{"head_dim": 32, "norm": "rmsnorm", "bias": "qkv", "init": "orth", "init_std_o": 0.0217, "init_std_down": 0.0, "warmup_steps": 56, "seq_len": 512}
Each number is 50 + 10 x the weight over the matrix's rms, rounded and kept within 0 to 99. Layers, rows and columns count from 0.

# layer 8 attention output (transposed), 256x256, rms 0.128, rows 29-31,61-63,93-95,125-127,157-159,189-191,221-223,253-255, columns 0-63
42 50 42 54 66 55 45 50 63 50 39 42 52 51 49 48 64 54 69 54 45 61 61 49 65 47 28 46 62 51 49 70 55 48 52 45 38 49 46 54 53 58 60 30 63 44 62 36 57 42 54 49 60 57 48 34 58 65 49 50 60 40 48 38
51 39 36 45 53 46 32 59 60 61 64 55 52 32 53 52 55 53 42 52 45 57 68 51 54 59 53 41 41 53 50 63 54 49 55 48 60 53 60 62 42 63 33 29 46 70 79 64 72 53 62 58 63 30 43 43 48 61 66 53 46 53 48 56
46 48 40 51 46 37 55 54 32 58 41 25 56 52 46 33 35 30 54 52 59 46 45 57 50 41 51 51 59 56 58 38 61 38 53 58 63 46 45 35 72 47 49 48 35 40 46 39 41 46 28 45 62 57 49 39 53 50 59 51 42 33 36 57
52 61 39 46 48 61 38 65 44 47 54 60 50 36 52 42 55 46 45 36 57 54 49 54 48 49 39 60 61 44 56 52 42 52 55 53 39 42 67 31 48 40 55 39 56 49 52 51 56 43 59 41 56 36 48 52 64 42 64 52 55 54 54 52
47 48 38 72 45 45 47 48 72 62 55 39 53 47 54 51 66 50 50 41 67 47 54 56 55 44 41 48 71 67 47 61 45 70 46 32 39 35 49 46 50 47 68 53 58 49 45 41 50 28 39 44 59 50 47 70 48 46 64 57 45 53 42 42
48 50 41 59 51 53 58 34 48 36 43 56 53 44 30 38 47 57 55 48 56 47 34 54 57 55 39 44 50 61 45 59 28 54 51 37 27 47 40 43 47 47 54 43 54 47 44 50 46 53 45 45 65 60 35 48 42 30 50 48 50 59 54 53
34 58 58 54 26 51 66 44 66 35 48 52 59 57 31 61 38 39 50 68 49 41 37 24 47 48 55 74 35 52 33 45 50 48 56 57 50 47 52 51 39 45 50 44 46 50 40 45 36 59 49 62 50 65 51 63 39 55 50 60 55 37 56 44
54 53 67 44 58 45 56 45 54 32 32 49 48 44 38 55 32 44 51 52 44 34 60 34 49 39 56 63 48 45 59 38 55 67 47 58 44 49 38 50 56 33 42 69 41 31 40 40 38 58 50 37 34 69 49 56 44 47 46 34 52 41 61 44
37 66 40 53 39 45 42 51 75 51 68 48 58 48 59 46 61 73 45 39 51 50 49 47 49 46 48 51 59 53 52 55 61 54 58 32 40 48 57 59 40 53 56 36 50 58 56 39 59 56 46 34 48 41 56 61 50 43 44 46 55 66 40 66
51 36 41 50 42 56 42 47 60 40 55 36 29 54 58 58 56 57 62 39 40 35 42 50 41 55 56 47 39 60 58 58 44 51 46 42 47 43 48 42 45 64 44 53 52 45 36 37 46 56 51 43 62 47 47 43 48 51 45 43 49 50 45 42
48 49 50 62 57 51 52 64 58 37 48 66 56 63 44 43 70 62 47 59 60 53 57 34 52 43 27 64 51 43 40 48 47 41 44 45 55 60 40 48 47 55 61 49 54 60 60 61 47 51 36 37 54 49 53 53 45 40 37 55 42 49 49 58
55 54 56 53 52 39 44 62 49 56 49 58 38 49 41 52 51 42 42 52 54 44 40 43 54 54 51 52 40 56 53 66 50 55 30 47 59 51 52 55 50 41 55 49 44 42 54 62 39 56 49 54 45 54 52 58 51 48 58 52 52 39 45 47
54 43 55 39 50 44 53 47 41 57 50 70 56 44 54 64 42 47 42 46 42 47 69 51 61 49 64 38 36 46 56 40 44 56 33 46 74 61 51 71 51 52 47 61 41 46 59 60 56 40 51 57 38 39 57 54 67 66 42 48 26 52 48 69
49 73 59 38 47 69 64 35 55 40 55 34 39 62 72 43 37 30 60 58 53 46 27 55 29 37 64 43 68 54 51 46 55 33 46 71 40 48 41 33 65 37 48 67 46 57 22 36 30 59 33 51 46 53 72 55 35 40 35 53 69 54 48 39
48 43 48 48 73 61 55 60 46 64 60 38 61 52 73 52 56 44 61 47 46 55 54 53 57 46 41 41 45 35 52 50 43 57 59 62 44 51 69 57 50 43 48 58 65 60 56 63 59 48 65 72 31 34 51 39 58 47 47 48 47 49 60 35
46 58 77 49 45 29 52 25 30 73 60 56 50 64 45 48 48 54 48 39 44 68 71 46 51 48 57 29 51 45 36 40 73 35 64 48 56 66 47 69 61 50 48 54 53 59 57 68 64 53 74 60 45 41 56 66 42 43 49 48 43 40 48 72
68 41 55 50 43 48 59 56 31 47 38 48 47 44 55 48 29 64 60 53 37 47 40 50 44 56 50 37 47 63 49 38 30 45 53 42 55 62 40 57 57 52 57 35 44 44 52 54 32 64 65 55 39 55 41 43 51 64 59 53 51 55 59 48
54 44 43 59 60 67 52 27 58 72 45 53 63 46 59 53 38 52 54 39 49 75 63 59 31 41 44 48 64 27 55 39 48 39 44 56 59 45 75 19 48 48 59 60 66 59 46 41 36 29 53 33 50 42 36 58 51 71 46 48 46 58 49 40
45 56 45 43 49 60 52 48 04 64 42 52 56 65 63 46 32 31 26 40 36 61 38 64 54 40 53 36 34 54 47 49 33 42 39 43 57 47 31 61 66 54 50 62 51 47 57 48 47 59 20 52 35 65 32 23 55 36 44 43 60 72 41 55
50 51 38 55 50 43 57 29 38 45 49 55 46 66 48 29 49 53 64 58 42 72 43 51 41 68 53 59 50 34 76 29 75 35 58 64 62 68 74 40 62 57 53 49 48 50 42 61 52 62 50 48 55 56 57 23 47 57 44 42 38 54 48 49
57 28 52 31 58 55 50 39 23 45 32 57 46 48 56 67 48 59 63 49 46 56 67 73 39 57 46 49 45 36 41 36 66 50 55 46 48 55 49 68 39 64 37 72 65 78 48 60 65 36 49 53 62 55 44 34 45 55 57 48 47 51 45 43
64 56 56 51 53 43 53 53 48 51 52 60 44 39 41 55 52 63 47 57 62 55 55 47 45 52 53 47 53 42 54 43 59 67 52 48 45 42 56 34 61 57 37 69 45 56 46 52 61 43 52 43 49 46 42 61 35 48 55 48 66 57 49 52
54 55 53 48 50 52 52 44 34 63 50 48 54 44 53 56 58 46 43 54 45 48 41 68 44 38 54 44 35 41 46 59 54 33 40 50 50 39 50 42 43 57 50 52 51 49 49 45 51 58 45 52 50 57 36 37 54 46 43 51 46 45 55 56
46 52 59 52 49 67 53 53 64 45 53 52 39 59 59 61 58 50 58 53 39 44 50 35 60 54 60 49 41 54 54 54 50 45 59 64 61 60 44 58 49 62 46 38 44 54 30 53 44 58 62 56 43 60 80 47 53 64 41 42 35 47 58 56
# layer 8 attention value, 32x256, rms 0.0825, rows 30-31, columns 0-63
37 68 43 39 47 54 50 67 57 38 41 60 53 54 51 48 56 48 52 30 61 45 57 44 58 81 70 51 46 49 34 64 44 64 53 42 55 66 52 52 53 44 48 58 42 54 56 60 53 47 48 53 47 58 41 48 68 42 66 54 49 46 51 51
56 51 61 52 55 46 54 47 54 37 65 49 36 38 41 51 59 36 30 52 52 56 35 74 44 53 68 47 61 59 59 55 56 55 55 38 35 36 46 46 56 44 46 54 49 25 58 39 51 49 60 52 70 35 50 48 56 24 40 56 59 53 52 61
# layer 8 MLP gate, 832x256, rms 0.0987, rows 0-27, columns 0-63
49 53 51 54 39 45 52 48 66 49 64 49 33 41 50 43 55 56 48 55 79 49 51 61 63 50 49 45 63 58 45 58 65 47 49 38 43 59 70 50 54 60 54 37 50 50 49 36 50 37 68 47 52 71 41 39 53 54 49 60 58 48 61 53
47 41 46 54 45 64 38 50 46 46 53 61 50 50 55 47 43 34 51 65 46 54 54 58 39 51 50 44 48 56 44 47 56 49 51 53 54 41 41 27 57 46 45 56 60 47 52 65 52 40 41 43 51 42 44 37 62 31 45 48 48 59 40 52
37 53 39 27 54 55 53 52 57 51 46 53 29 47 65 67 54 59 48 62 28 33 21 46 46 43 38 47 57 49 57 48 58 30 49 66 48 39 52 42 67 75 51 51 49 49 49 46 48 65 62 56 40 45 61 44 57 48 48 48 55 63 59 24
53 58 58 42 53 49 48 43 66 36 48 61 74 41 48 53 45 62 67 48 64 41 58 51 32 56 64 41 50 44 37 65 52 61 52 62 67 49 56 56 43 41 48 39 48 56 45 57 60 61 49 53 44 46 67 68 57 54 76 41 31 50 45 65
41 54 54 63 41 42 53 45 43 44 62 39 62 57 33 44 40 48 44 37 38 66 55 50 62 51 52 58 55 73 76 59 39 63 60 48 53 47 64 63 46 50 59 77 42 44 69 54 37 36 65 44 59 64 41 70 55 37 61 63 45 43 50 59
46 40 31 60 57 47 48 40 58 39 46 47 48 71 46 61 65 36 42 37 50 45 48 50 49 60 55 63 51 43 63 42 40 49 40 69 53 73 42 43 48 59 60 52 49 57 45 53 48 58 50 60 41 51 56 55 59 50 75 53 27 46 44 56
62 39 52 39 32 55 44 53 61 53 62 57 52 40 47 39 58 42 36 44 64 48 55 56 59 37 43 50 45 46 42 60 31 52 50 66 53 55 43 59 45 31 50 45 40 49 41 62 74 52 50 49 63 58 57 39 40 52 45 12 58 57 50 61
52 43 58 38 47 41 46 45 43 61 45 63 56 43 42 51 59 34 42 47 52 50 42 56 54 47 46 46 56 57 65 65 47 74 47 47 41 58 49 49 56 63 65 64 48 48 49 61 51 58 59 60 39 59 39 71 41 57 46 33 59 60 49 58
42 51 61 62 57 59 60 66 48 47 43 63 49 44 42 45 63 51 38 48 47 61 60 62 56 54 55 61 52 53 65 67 56 58 57 53 44 43 47 41 52 53 50 46 68 61 48 23 62 60 38 54 67 53 48 38 41 42 53 30 57 63 59 57
54 25 53 58 57 60 40 54 55 55 47 68 62 58 71 54 45 64 37 70 46 40 37 61 44 61 57 25 46 42 62 51 50 62 41 42 44 66 33 51 52 35 33 49 52 41 35 46 62 51 61 31 44 61 46 46 59 45 36 64 46 42 61 39
39 58 62 38 55 27 74 51 53 49 31 37 39 41 57 57 54 47 50 42 57 50 51 48 57 54 40 61 70 68 56 41 50 53 49 47 58 52 52 35 47 61 43 59 47 49 36 59 49 55 34 57 50 54 49 41 43 45 41 63 52 38 55 48
51 62 44 50 30 51 57 58 50 45 49 38 52 29 56 43 43 53 55 53 68 34 52 56 57 57 50 36 61 50 58 49 44 41 59 52 37 50 65 45 60 47 35 57 57 34 38 53 51 48 36 61 42 46 54 33 46 39 41 55 31 52 62 64
42 65 37 54 44 48 32 47 39 50 32 48 49 48 54 54 47 47 47 44 56 42 22 54 37 38 38 59 55 55 48 58 45 37 40 63 50 43 53 32 58 56 70 40 38 42 52 46 60 43 54 74 36 38 32 59 52 56 49 43 44 49 37 52
58 62 42 61 40 56 41 49 66 48 55 58 51 44 70 53 49 48 58 54 36 38 40 72 52 52 30 56 50 41 32 71 33 47 69 35 27 56 46 54 54 43 37 60 41 43 46 33 26 65 52 57 59 35 39 46 62 62 59 38 65 41 41 54
55 74 64 52 27 48 57 54 42 52 57 64 37 37 45 57 47 47 45 61 26 39 46 42 61 56 54 65 51 46 56 72 69 36 48 59 66 43 43 64 61 48 41 36 43 50 43 50 35 61 51 62 56 51 47 59 50 40 44 45 47 43 64 46
33 51 68 35 41 52 37 39 44 61 58 62 60 51 69 47 48 51 46 37 54 59 31 47 46 52 66 63 44 56 54 44 46 58 55 47 52 47 38 53 57 62 56 56 37 43 50 41 55 49 54 43 38 63 62 45 44 55 39 64 50 34 51 57
71 37 48 39 49 62 58 49 32 46 50 50 48 33 50 63 52 54 61 38 51 59 33 58 47 53 37 60 41 43 53 46 56 44 58 37 43 26 46 62 48 70 59 51 55 43 36 49 45 37 54 37 37 61 50 46 48 47 43 28 38 44 51 47
44 47 40 56 54 52 57 60 50 48 39 36 66 27 41 58 58 40 45 58 46 42 59 38 55 42 26 53 55 66 46 48 60 41 40 43 48 52 58 47 55 45 40 73 50 69 43 49 67 47 60 44 57 46 55 50 48 66 52 46 57 50 44 39
47 38 53 61 35 47 53 28 21 54 44 69 57 52 44 44 45 34 38 53 44 65 60 46 46 51 39 40 51 53 52 36 49 40 56 63 47 34 58 62 48 62 54 49 52 61 63 43 51 52 56 42 40 55 45 33 49 59 52 54 32 61 48 60
56 51 55 48 55 56 46 41 58 43 41 34 49 52 57 55 37 42 52 51 48 58 51 38 46 60 18 45 53 53 57 57 53 45 64 55 42 46 53 52 43 78 36 59 62 51 72 42 38 56 57 53 72 59 38 55 57 53 61 39 42 20 48 62
61 47 47 38 46 40 52 48 34 58 54 47 53 40 46 42 39 60 70 69 62 43 53 50 57 40 56 50 38 48 58 34 37 47 38 53 56 60 43 44 48 33 44 55 68 25 63 71 59 47 40 61 49 55 37 48 58 63 53 46 48 49 55 66
32 59 48 48 45 33 50 60 54 39 35 60 54 42 53 64 25 65 42 62 67 53 39 51 56 48 46 46 48 41 38 62 51 38 46 59 45 56 51 37 51 58 51 68 64 39 54 42 51 32 40 63 42 37 52 36 50 51 58 59 50 46 62 50
44 52 37 58 41 38 59 50 52 39 53 36 51 47 44 55 64 55 67 39 52 59 37 38 49 52 51 31 32 49 58 41 53 67 47 53 40 42 47 49 44 46 37 57 65 45 55 51 22 52 52 42 60 46 52 50 51 32 58 54 53 52 42 49
61 37 47 52 37 58 64 61 50 60 53 77 43 45 39 69 42 51 70 26 43 22 43 61 51 38 40 45 45 55 50 53 43 43 58 35 69 47 42 54 59 56 34 46 38 44 34 53 60 49 65 47 68 60 69 59 52 48 52 61 41 59 33 61
34 64 53 40 51 36 31 42 63 45 66 57 60 62 46 64 41 55 60 47 59 40 41 81 53 50 43 50 65 56 25 32 57 42 42 41 46 36 58 54 62 49 64 59 47 50 52 45 45 51 43 45 53 35 54 59 53 74 57 43 40 29 47 46
33 55 44 54 52 52 58 51 47 65 46 47 45 51 34 45 72 43 55 61 40 58 40 67 55 50 40 30 56 26 55 65 66 37 56 48 51 67 68 34 47 46 49 53 35 50 62 53 62 67 55 52 57 43 67 35 59 35 40 57 61 53 60 69
61 35 29 49 41 52 40 53 31 52 49 44 60 56 37 58 62 45 46 48 56 80 44 42 59 54 39 44 41 51 58 46 41 67 46 48 48 33 55 58 53 63 56 54 35 40 46 67 40 56 38 49 55 41 40 53 46 37 52 37 64 49 45 43
51 32 52 44 51 60 52 50 32 45 37 53 53 54 46 40 38 33 51 44 39 47 34 57 45 44 54 50 56 62 53 48 54 47 51 63 26 41 42 47 53 46 58 56 45 45 32 60 48 55 32 50 61 74 44 61 44 64 55 44 58 56 58 45
# layer 8 MLP up, 832x256, rms 0.0993, rows 0-27, columns 0-63
51 65 36 76 59 48 47 42 47 62 64 50 44 45 54 42 50 42 47 53 33 49 46 42 35 48 55 49 72 50 40 46 59 51 64 47 70 46 44 55 56 60 47 59 65 40 64 40 50 56 67 57 36 49 52 53 66 29 63 55 47 72 29 59
48 60 46 50 53 53 59 45 61 37 74 38 55 44 50 61 51 63 49 44 48 36 52 27 56 22 43 60 50 40 53 49 47 41 69 32 60 48 47 39 43 55 55 57 55 50 54 53 47 51 42 53 53 66 55 66 51 58 44 68 58 50 54 66
29 51 36 48 51 59 56 39 57 51 51 63 52 41 52 51 43 47 52 59 66 58 70 39 45 41 38 43 51 53 54 58 36 27 54 57 45 50 37 52 44 54 41 56 51 55 48 35 63 56 53 42 50 43 44 44 54 33 41 54 52 37 54 53
47 62 45 50 27 44 33 54 44 45 50 58 51 64 45 74 51 52 57 52 44 42 55 68 45 44 44 30 42 53 45 32 28 60 41 48 41 40 59 53 72 56 52 57 34 26 64 20 50 49 38 46 45 45 63 39 49 66 61 53 54 60 49 47
49 44 54 56 57 51 64 70 49 45 45 40 77 60 53 38 53 35 44 52 49 49 43 42 23 59 52 51 50 66 52 42 62 66 47 42 54 54 50 60 42 51 50 45 48 63 56 54 46 45 44 63 47 52 47 46 59 51 48 58 60 35 56 73
46 53 58 35 52 41 30 55 60 76 45 62 45 59 50 45 45 48 44 75 53 66 49 49 60 51 46 30 39 58 59 46 54 53 35 53 57 58 48 51 61 62 39 51 60 52 58 28 55 54 30 44 60 55 45 48 51 51 58 42 56 48 47 40
45 45 50 29 69 41 69 57 37 35 52 63 34 39 51 42 40 59 56 62 33 37 52 43 54 36 30 52 42 39 51 62 28 35 57 42 45 57 40 61 52 59 44 55 46 56 40 54 37 73 53 68 56 49 56 76 57 63 53 44 56 40 55 53
40 42 51 52 44 52 44 51 54 43 45 28 35 53 75 46 57 57 60 54 56 59 42 42 47 62 31 66 46 60 61 44 47 54 41 44 65 66 78 49 54 45 59 50 57 46 51 34 46 50 44 56 55 56 60 45 64 55 30 49 59 62 38 46
52 63 53 52 42 46 48 33 58 43 60 39 47 42 46 55 39 37 45 38 45 56 46 63 36 51 33 54 43 39 58 50 53 50 38 65 41 46 45 65 60 54 40 61 40 64 55 52 58 40 63 56 50 22 48 67 38 48 46 40 60 60 61 50
32 46 51 54 43 53 60 52 54 59 50 54 40 40 35 58 31 43 58 70 51 46 54 47 29 61 37 59 49 55 52 39 51 53 71 52 48 50 44 46 54 48 50 45 17 37 56 64 53 40 53 53 49 50 48 45 43 31 49 50 42 56 63 41
70 51 69 29 59 46 39 41 51 41 70 65 51 40 51 54 52 38 40 35 29 55 47 52 63 34 51 60 55 56 44 57 28 30 47 61 32 56 59 52 53 62 48 69 21 43 49 48 41 42 37 46 53 62 46 57 47 52 58 49 39 55 57 57
56 58 50 49 42 58 46 50 62 49 68 54 54 52 41 36 38 56 62 44 61 45 58 56 61 72 58 80 42 47 49 41 07 41 35 33 37 61 50 44 43 43 63 54 38 62 44 34 63 59 36 60 53 40 80 39 72 48 45 34 45 45 28 50
64 38 64 47 48 69 56 41 32 54 21 59 57 45 30 60 23 18 61 55 45 44 53 68 48 44 66 60 51 45 47 48 59 39 29 64 48 49 48 57 40 29 47 63 52 41 46 61 63 62 51 60 44 38 31 31 42 53 66 38 62 34 55 27
43 55 51 51 55 68 35 55 63 57 58 48 48 60 47 55 52 38 63 30 53 29 61 54 28 61 62 64 75 63 51 35 30 52 53 44 59 65 50 32 37 55 47 43 71 43 49 48 40 51 28 49 64 45 56 55 41 48 47 37 56 49 61 57
50 31 43 46 36 35 63 53 46 30 69 45 56 69 51 64 42 48 59 58 47 54 42 67 41 66 63 53 67 46 50 52 56 45 38 58 50 48 57 40 53 62 36 43 23 49 45 36 48 56 40 38 42 42 62 43 44 53 40 46 52 54 46 49
47 26 56 33 46 41 46 61 69 53 48 40 40 45 50 63 58 42 52 64 50 58 48 46 51 38 70 47 55 49 58 50 57 60 62 61 45 58 42 26 54 49 64 46 41 52 57 42 48 62 63 39 56 58 53 56 58 43 50 59 53 57 75 42
50 36 51 53 54 53 48 50 40 63 55 56 33 61 46 62 34 57 51 57 36 60 36 63 44 55 57 45 62 57 44 63 64 54 61 61 58 57 70 49 43 18 76 46 47 32 40 53 39 49 57 39 62 52 57 48 49 66 42 35 66 57 54 48
72 53 42 55 65 50 50 54 48 51 51 54 37 46 40 57 41 56 42 59 35 52 46 50 58 63 45 47 42 41 49 51 41 47 38 50 46 48 58 72 46 50 55 62 40 48 42 47 62 55 45 54 49 47 51 43 53 34 61 65 51 47 48 48
31 41 44 54 54 54 51 60 34 50 36 43 43 42 49 46 56 33 37 61 55 52 49 51 51 62 49 35 55 36 58 45 45 50 61 58 49 48 63 51 37 62 65 52 40 41 56 44 38 51 64 37 47 44 41 53 35 60 58 47 29 58 64 46
61 53 53 37 47 58 58 53 25 57 55 64 48 42 54 68 53 37 46 53 44 83 59 42 42 59 51 50 49 44 57 49 42 57 42 47 62 52 38 59 69 43 61 47 55 45 45 49 55 34 61 57 45 41 55 53 18 48 52 52 63 48 38 53
42 54 47 48 42 40 46 59 49 57 52 41 39 55 33 19 43 51 41 44 59 55 52 59 52 45 59 59 53 61 39 50 41 44 72 39 36 43 40 52 46 44 51 42 37 60 38 56 41 66 44 55 43 43 42 56 53 53 56 57 62 42 46 43
48 41 52 63 50 52 41 67 49 55 46 50 59 62 62 44 48 46 41 46 40 45 50 59 39 42 53 53 36 44 31 27 64 69 33 43 36 46 48 53 74 43 72 53 45 53 54 34 60 58 45 52 54 46 49 61 50 38 50 47 57 38 58 65
41 65 53 51 54 48 45 62 52 50 54 58 54 34 45 46 33 61 40 59 65 38 61 45 59 38 50 46 61 49 41 44 40 56 56 61 56 56 43 65 61 32 48 50 52 40 63 62 38 66 62 47 66 54 41 42 64 67 60 57 51 39 39 33
41 53 44 52 58 58 61 32 34 55 53 56 46 54 24 58 30 39 59 52 45 52 46 48 50 57 33 52 57 53 57 60 45 38 60 48 52 46 59 68 56 30 49 49 74 36 37 45 46 33 38 47 52 69 58 65 55 46 53 47 50 44 60 47
32 53 42 36 54 63 39 55 68 54 52 41 67 60 69 59 39 58 61 42 26 56 44 54 50 57 59 90 46 38 46 69 65 36 55 36 33 60 44 44 46 43 60 45 36 52 49 61 38 63 45 55 44 55 50 48 53 45 65 50 39 45 42 48
54 50 71 40 35 52 47 54 57 36 58 57 58 64 45 56 29 45 70 52 54 50 59 54 55 49 41 47 47 54 43 48 30 47 49 45 61 53 59 56 56 54 52 49 51 58 54 61 43 55 52 53 62 42 42 77 65 50 42 41 54 58 66 51
45 45 45 56 41 59 64 61 52 59 68 54 60 51 53 36 44 50 47 46 51 64 46 37 41 55 53 56 53 54 64 52 38 53 45 31 57 50 59 36 57 49 60 53 75 51 44 47 46 56 54 44 57 58 59 61 47 52 39 36 49 47 48 49
43 60 70 47 59 28 32 48 47 45 52 46 40 64 33 41 62 43 49 40 61 42 48 52 59 53 54 67 46 39 47 54 47 53 62 50 66 47 40 68 60 47 65 42 56 50 34 58 21 50 49 65 61 30 51 39 52 41 32 54 54 36 42 54
# layer 8 MLP down (transposed), 832x256, rms 0.095, rows 0-26, columns 0-63
59 45 38 55 59 39 35 50 56 68 48 63 47 51 54 53 49 46 48 48 53 53 56 46 44 47 32 41 59 33 61 53 36 46 57 64 50 49 54 58 24 47 46 40 52 39 46 43 46 61 73 40 38 53 39 33 46 48 45 60 46 36 48 56
49 32 39 55 55 48 46 48 45 64 37 48 53 48 61 67 64 40 59 45 50 56 39 38 60 52 49 47 30 56 34 58 50 43 61 46 53 54 52 38 36 49 49 49 63 40 41 56 44 42 55 44 59 62 58 47 64 37 41 52 53 52 48 25
45 47 40 55 76 44 62 48 46 54 38 49 18 43 57 42 47 54 54 40 52 52 62 63 56 56 46 45 59 47 42 38 50 43 49 49 55 36 42 57 60 36 53 64 43 49 64 54 50 71 44 45 49 46 60 45 43 41 61 51 41 50 53 51
51 52 65 57 57 53 61 70 46 39 37 65 43 47 44 62 63 49 56 48 48 51 57 44 48 53 47 68 53 48 42 57 40 45 42 45 46 45 56 43 37 67 51 49 37 54 42 55 46 39 70 53 69 60 45 72 60 33 40 41 52 62 53 59
54 67 40 42 59 55 48 45 49 42 45 50 59 67 38 49 55 46 51 32 63 74 39 40 64 49 62 37 64 66 51 43 62 45 46 61 68 55 54 55 57 63 49 49 43 40 53 47 51 38 64 54 47 39 50 47 64 48 56 49 45 54 59 48
45 55 47 44 55 36 60 36 38 59 57 37 44 39 31 48 45 37 66 47 41 41 47 50 48 42 52 51 50 45 36 40 54 49 63 40 51 49 56 68 43 42 55 53 34 52 50 48 34 37 56 57 43 45 55 54 70 48 59 36 27 56 74 48
62 61 40 42 72 55 48 54 58 58 48 45 47 42 58 57 61 54 61 51 42 48 56 61 32 49 63 46 53 55 54 36 44 47 49 56 66 40 35 54 50 41 53 36 71 45 59 48 53 64 46 55 58 60 44 48 35 47 58 54 40 58 53 70
33 45 45 58 54 38 59 52 51 36 40 35 54 42 41 50 42 50 46 52 67 26 57 38 49 44 48 40 56 37 56 47 35 58 51 58 52 53 33 46 42 48 41 35 45 54 62 76 56 52 47 53 48 53 68 67 47 45 48 48 34 49 48 62
57 59 52 45 57 53 35 58 36 37 61 54 56 43 55 47 47 40 63 48 64 58 45 26 49 40 55 39 51 62 39 58 62 62 46 53 59 58 69 45 33 43 23 50 60 66 64 52 34 51 37 50 51 54 43 57 41 55 55 56 58 61 49 44
69 51 36 51 37 59 58 45 66 45 66 44 61 42 45 49 63 62 52 47 26 37 48 27 50 42 39 43 44 59 47 34 40 66 52 52 61 49 45 59 47 42 50 54 41 34 56 33 31 64 50 53 65 37 57 49 63 43 53 57 48 65 50 57
43 49 74 56 56 57 51 34 36 51 60 37 43 61 55 66 58 48 51 65 51 67 49 37 41 46 50 32 55 44 44 54 42 68 58 45 58 67 66 53 51 38 33 68 49 51 67 43 41 48 61 60 51 45 64 62 50 52 47 41 32 13 51 44
61 60 71 36 46 36 40 54 43 56 74 46 46 38 50 41 55 62 35 56 62 64 65 36 54 46 45 47 28 45 38 40 44 54 51 58 52 39 46 77 63 34 46 47 53 38 68 28 28 36 40 51 44 51 58 37 50 36 46 71 60 54 31 63
60 56 43 38 52 52 58 61 49 47 50 61 52 60 30 24 36 32 48 39 42 59 55 34 46 40 68 59 49 60 72 54 41 32 65 45 44 24 73 57 66 42 46 64 34 65 75 57 47 61 54 51 53 49 63 62 47 52 47 44 57 57 63 49
48 32 79 22 58 57 53 48 53 43 73 31 46 49 35 50 45 40 45 55 42 49 42 70 38 61 62 30 68 53 53 51 55 47 45 57 44 63 55 61 46 42 68 63 42 58 50 54 48 63 55 47 65 54 52 53 47 59 46 40 61 44 66 61
45 50 57 48 51 64 65 63 53 58 49 52 54 51 66 63 45 46 37 32 47 26 44 44 55 55 52 49 70 58 52 52 56 64 56 47 52 43 66 50 45 51 48 31 45 55 42 60 48 48 48 56 36 27 53 40 43 71 51 60 49 47 44 49
80 75 55 43 60 50 43 62 39 68 58 64 52 62 49 36 50 37 65 42 52 42 57 49 38 63 60 51 52 42 53 49 49 51 46 49 52 66 64 66 40 38 43 43 52 40 53 47 61 41 56 48 55 52 40 38 51 61 48 60 52 49 61 61
42 41 34 67 49 52 45 57 44 37 50 39 36 57 46 41 40 59 42 50 45 37 51 47 48 44 45 25 65 42 53 55 44 52 17 52 39 56 45 55 46 68 42 77 56 38 54 55 41 70 67 64 60 73 46 58 38 45 46 54 62 52 57 15
38 60 61 57 71 48 25 70 55 57 40 50 59 55 42 42 53 55 46 45 59 51 32 53 48 50 35 56 54 57 51 51 57 44 49 30 52 36 44 42 43 55 61 38 31 55 50 76 53 47 38 64 47 60 38 56 59 50 37 43 52 48 53 56
53 44 57 53 31 33 47 48 37 53 45 59 42 52 50 44 42 39 60 45 30 46 53 62 38 67 42 50 21 50 56 46 59 61 53 26 48 54 49 51 68 43 50 43 66 42 59 53 43 43 38 24 54 61 50 50 46 55 31 54 54 58 58 53
28 74 57 62 48 34 54 46 52 45 57 51 57 54 36 53 46 50 47 52 62 36 40 47 42 55 61 58 46 33 43 51 53 53 49 51 40 48 43 55 53 48 56 44 56 28 50 51 59 42 62 48 45 51 46 29 47 56 42 54 68 47 45 51
40 60 38 47 59 39 50 49 55 52 58 40 53 48 53 37 67 58 41 48 54 34 56 54 60 35 49 58 43 56 44 57 37 54 55 48 53 39 47 41 51 48 64 52 52 53 67 57 62 40 39 58 60 42 61 42 42 62 40 49 51 38 53 46
58 50 45 51 55 50 39 50 56 36 34 54 55 47 48 57 46 70 44 47 60 62 44 79 57 53 50 62 54 55 67 65 25 47 44 59 41 56 53 47 55 47 49 48 33 41 34 49 45 50 43 56 47 53 45 39 53 35 57 61 52 27 39 42
53 47 42 52 58 65 47 41 57 42 36 40 43 56 50 57 70 35 52 46 47 53 45 58 49 52 59 55 45 46 58 35 48 61 55 59 55 33 69 69 40 51 46 56 42 44 57 48 39 46 62 45 39 49 56 52 50 61 34 30 48 71 62 50
32 38 52 43 70 41 36 52 48 56 52 44 51 53 38 73 48 56 58 53 51 34 44 59 55 50 58 47 43 42 33 49 44 50 46 26 49 62 50 60 57 60 42 49 44 47 65 49 52 47 53 51 52 25 37 55 66 47 48 53 47 58 56 65
47 45 55 52 53 42 45 24 58 39 45 47 51 54 52 52 50 47 48 41 37 31 49 50 48 69 52 42 44 43 50 29 60 62 42 35 32 42 63 41 55 39 46 57 52 55 57 63 37 44 74 52 64 40 44 62 36 51 33 52 49 42 46 61
65 65 66 49 47 52 70 57 64 38 61 61 47 53 51 54 55 41 55 42 41 44 68 49 47 52 38 41 30 34 44 49 61 53 62 43 45 46 59 46 36 41 41 61 32 47 55 48 66 53 44 58 44 40 62 54 57 55 40 63 54 38 55 46
46 57 40 50 54 47 44 49 57 46 66 42 47 50 45 63 58 48 69 41 44 53 61 58 55 48 41 49 32 54 51 54 49 47 35 54 59 56 45 48 27 44 43 35 50 55 49 55 48 40 47 49 56 53 49 30 45 50 42 56 42 59 56 46